From a checkpoint of a small transformer trained on Wikipedia.
Size: width 64, MLP 256 squared ReLU, vocabulary 32768.
Each number is 128 + 32 x the weight over its row's rms, rounded and kept within 0 to 255. Layers, rows and columns count from 0. The size above them is the row's rms in percent of the matrix's.

# layer 13 attention output, 64x96, rms 0.157, rows 0-13, columns 0-95
size [ 95 113  86 107  93 113  91 103  87  94  95 115  82 113]
[[ 88 130 145 130 159 173 113 154 102 101  60 168 117 191 100 156 147  80 121  61 165  94 141 183 139 145 122 163 142 184 161 146 161  73 115 156 181 171  97 157 142 108  99 105 134 137 131 124 158 124 114 179 158 122  95 137 115 124 174 110 110 137 134 160 202 141 150 139 124 112 124 117 118 152  86 176 107 107  81  97 137  95 197 191 129 117  98 101  78 143 130  82 105 114 145  71]
 [124 168 118 189 116  92 160 123 159 136  55  97 134 133 152 126 126  82 177 141 157 107 105 137 186  95 117 146 157 203 120 182 178  83 129 131 135 208  67 100 139 126  66 158 175 127  84 103 123 144 150 165 156  99 101 129 103 116 115 140 129 135 186 184 186 132 129 118 124 129 119 146 132  85 134 127 150 116 108 144 154 139  78 102 138 158 150 120  97  96  52  88 116 150 142  91]
 [151  37  98 116 138  89 100  91 180 101 123 162 126 129 137 136 117  47 116 125 114 143  96 103 118 137 103 173 148 126 148 135 196 109 150 105 186  79 181 179 107 196 130 145 126 128 164  47 163 153 120 108 112  86  95 115 121 126 143 156 130 126 124 126 107 120 183 106  97 114 178 137 186 130 157 140 164 110 119 113 151 133  92  99 130 116  99 154  76 130 163 151  94 104  86 190]
 [155 110 109 125 113  99 182 137 179 122 126 145 101  74 164 121  76 123 159 109 155 128 109 145 127 107 143 105 157 128  64 136  63 182 111 152 141  74 123  74 126 119 212  90 157  73 116 152 118 174 156 115 122 192 141 168 104 169 163 141 110  86 129 189 154  69 134 122  75  91 193 197 118 129 135 123 145 124 147 130 134 158 115 130 100 144  93 121  99 178 134 120 163 117 158 140]
 [196  96  84 131 139 137 149 107 188 150 218  76 158 157  88  96 105  76 167  88 155 116 152 143 173 132  81 135 140 108 141 103 111 126  95 133 122 143 141 130 152 140 131 140 115 134 143 173 174 162 121 113  97 156 139 145 121 103 142  59  80 136  92 148 171  84 164 136  59 102 120 152 122  60 149 127  66 124 153 116 156  99 158 156  59 134 162 134 139  95 115 162 131 128 143 182]
 [139 151 135 189  93  88 111 149 148  99 154 136  96 110 170 139 115 110 113  70  86  66 152 150 172 127 137 121 123  63  99 147 151 111  98 167 144  97 124 122 111 119 136 158 166  74 110 127  81 100 118  99  76 157 156 146 177  87 103 136  97 140 136  99 184 132 101 172  93 167 154 152  76  66 140 155 169 136 164 129 118 168 109 154  79 126 131 172 174 166 126 182 148 149  52 106]
 [127  79 127 129 163 114 166  57 158 174 115 100 132 131 189 109 122 113 146  74 168 163 117 201 156 143 119 111 113 111  76 111 105 161 104 132  91 169  96 147  91 113 133 158 165 150  89 132 127 127 170 160 162 121 138 149 111 146 105 180 135 156 162 145 176  91 130 135 133  94  58 128  54 143 144  78 171  61  90 150 142 158  84 127 142 169 119 122  95  84 115 113 115  69 168 123]
 [129 142 141 129 149 139 111  97  96 137  99  58 104  92 105 115  42  96 138 129 148  86  85  83 110 130 137 114 131 120 120  94 158 123 142 172 154  97  98 132 130 136  86 167  84 123 124 111 141 158 100 131 123 154  82 117 114 100 108 150  74 171 116 148 138 159  83 115  83 156 183 102 162 127 107  80 133  93 125 162 145 140 191  88 110  52 130  58 125 117  89  82 153 221  98 129]
 [103  94 166 173 101 101 149 158 112  77 111 115 131 187 115  70 158 194  79 164 117 141 168 119 138 105 158 138  89 125 131 153 101 123  86 140 159 169 111 133 129  86 130 128 125 173 151 141 124 161 149  98  77 136 107  95 100 110 127 103 156 163 140 192  50  77 134 104 182 134 144 123 148 104 187 103  92  72  99 104 170 104 130  35 135  63 145 152 127 131 137 133 152 117 143 123]
 [208 186 177 141 157  96 107 141 129 132  66 106 113  95 121 124 125 158 121 143 127 131 135 117 126  75 160 128 147 113  93 133 130 133 147 129 135  87  89 117 118  97 134 161 113  90 105 139  78 167 221 115 165 131 101 136 122 102  88 142 116 156 134 145 144  98 111 168 188 145  86  88 137 108 166 126  65  69 145  86 176 148  69 157 168  85  91 199 141 172 171 104 111 136 139 124]
 [150 154 169 126 117  74 117 135 126 121 148 124 135 156  95  86 153  82 124 110 136 152 154 147 151 145 133 200 170 104 132 127 114 164 125 131 130 104 119 150 150 185 113 132 106  78 112 136 166 137 123 142  77 118 103 126 162 128 116 158  92 110 123  83 149 136 142 160 145 137 216  50 146 130 152 104 107  90  20  80 144 188 163 159 190 114 126  95 162 144 139 129  86 168 154  66]
 [150 148 149 184 161 156 134 148  73  84 163  76  78 179 117 107 156 119 112 115 108 163 146 117 166 124 136 197 100 153 146 115 135 182 135 144 125 101 168 147 111 119 179 119 116 113 126 159 165 124 134 164 153 121 124 182 143 146 189 169 175  96 112 129  96 127 137 118 168 209 116  57 141 200 100 165 144 130 111 149  95  63 109 144 132 128 111 140 172 111  91  72 144 133  80 106]
 [105 123 193 164 113 126 124 110 157  70 146 146 133 176 166 140 137 140 150 139 132 144 190 104 152 106 118 110 144 160 141 120 164  93  78 165 148 111 100 174 143  59 141 118 141 190 115 148 105 163 114 116  83 187 155 113 156 120 128 135 149 154  71  88 133 148  95 152  78 109 117  68 105 169 150 134 112 139  93 203 180 175 108 124 145 162 113 136 128 122 148 141  52 170 114  56]
 [ 73 157 149  99  97 159 109 143 130 143 112  65 145 132 198 146 101 114 115 107 113 154 105  98 126 162 110 110 167  94 161 115 148 134 146 134 146 148 120 150 146 174  97 146 115 156 116 124 178 136 136 167 124 108 106 126 142 126 109 122  76 126 126 155 137  93  80 136 121 107 122  93 142 122  80  87 218  79  89 143 172 123 231 146 176 160  82  26 166 123 116  81 150 119 134 142]]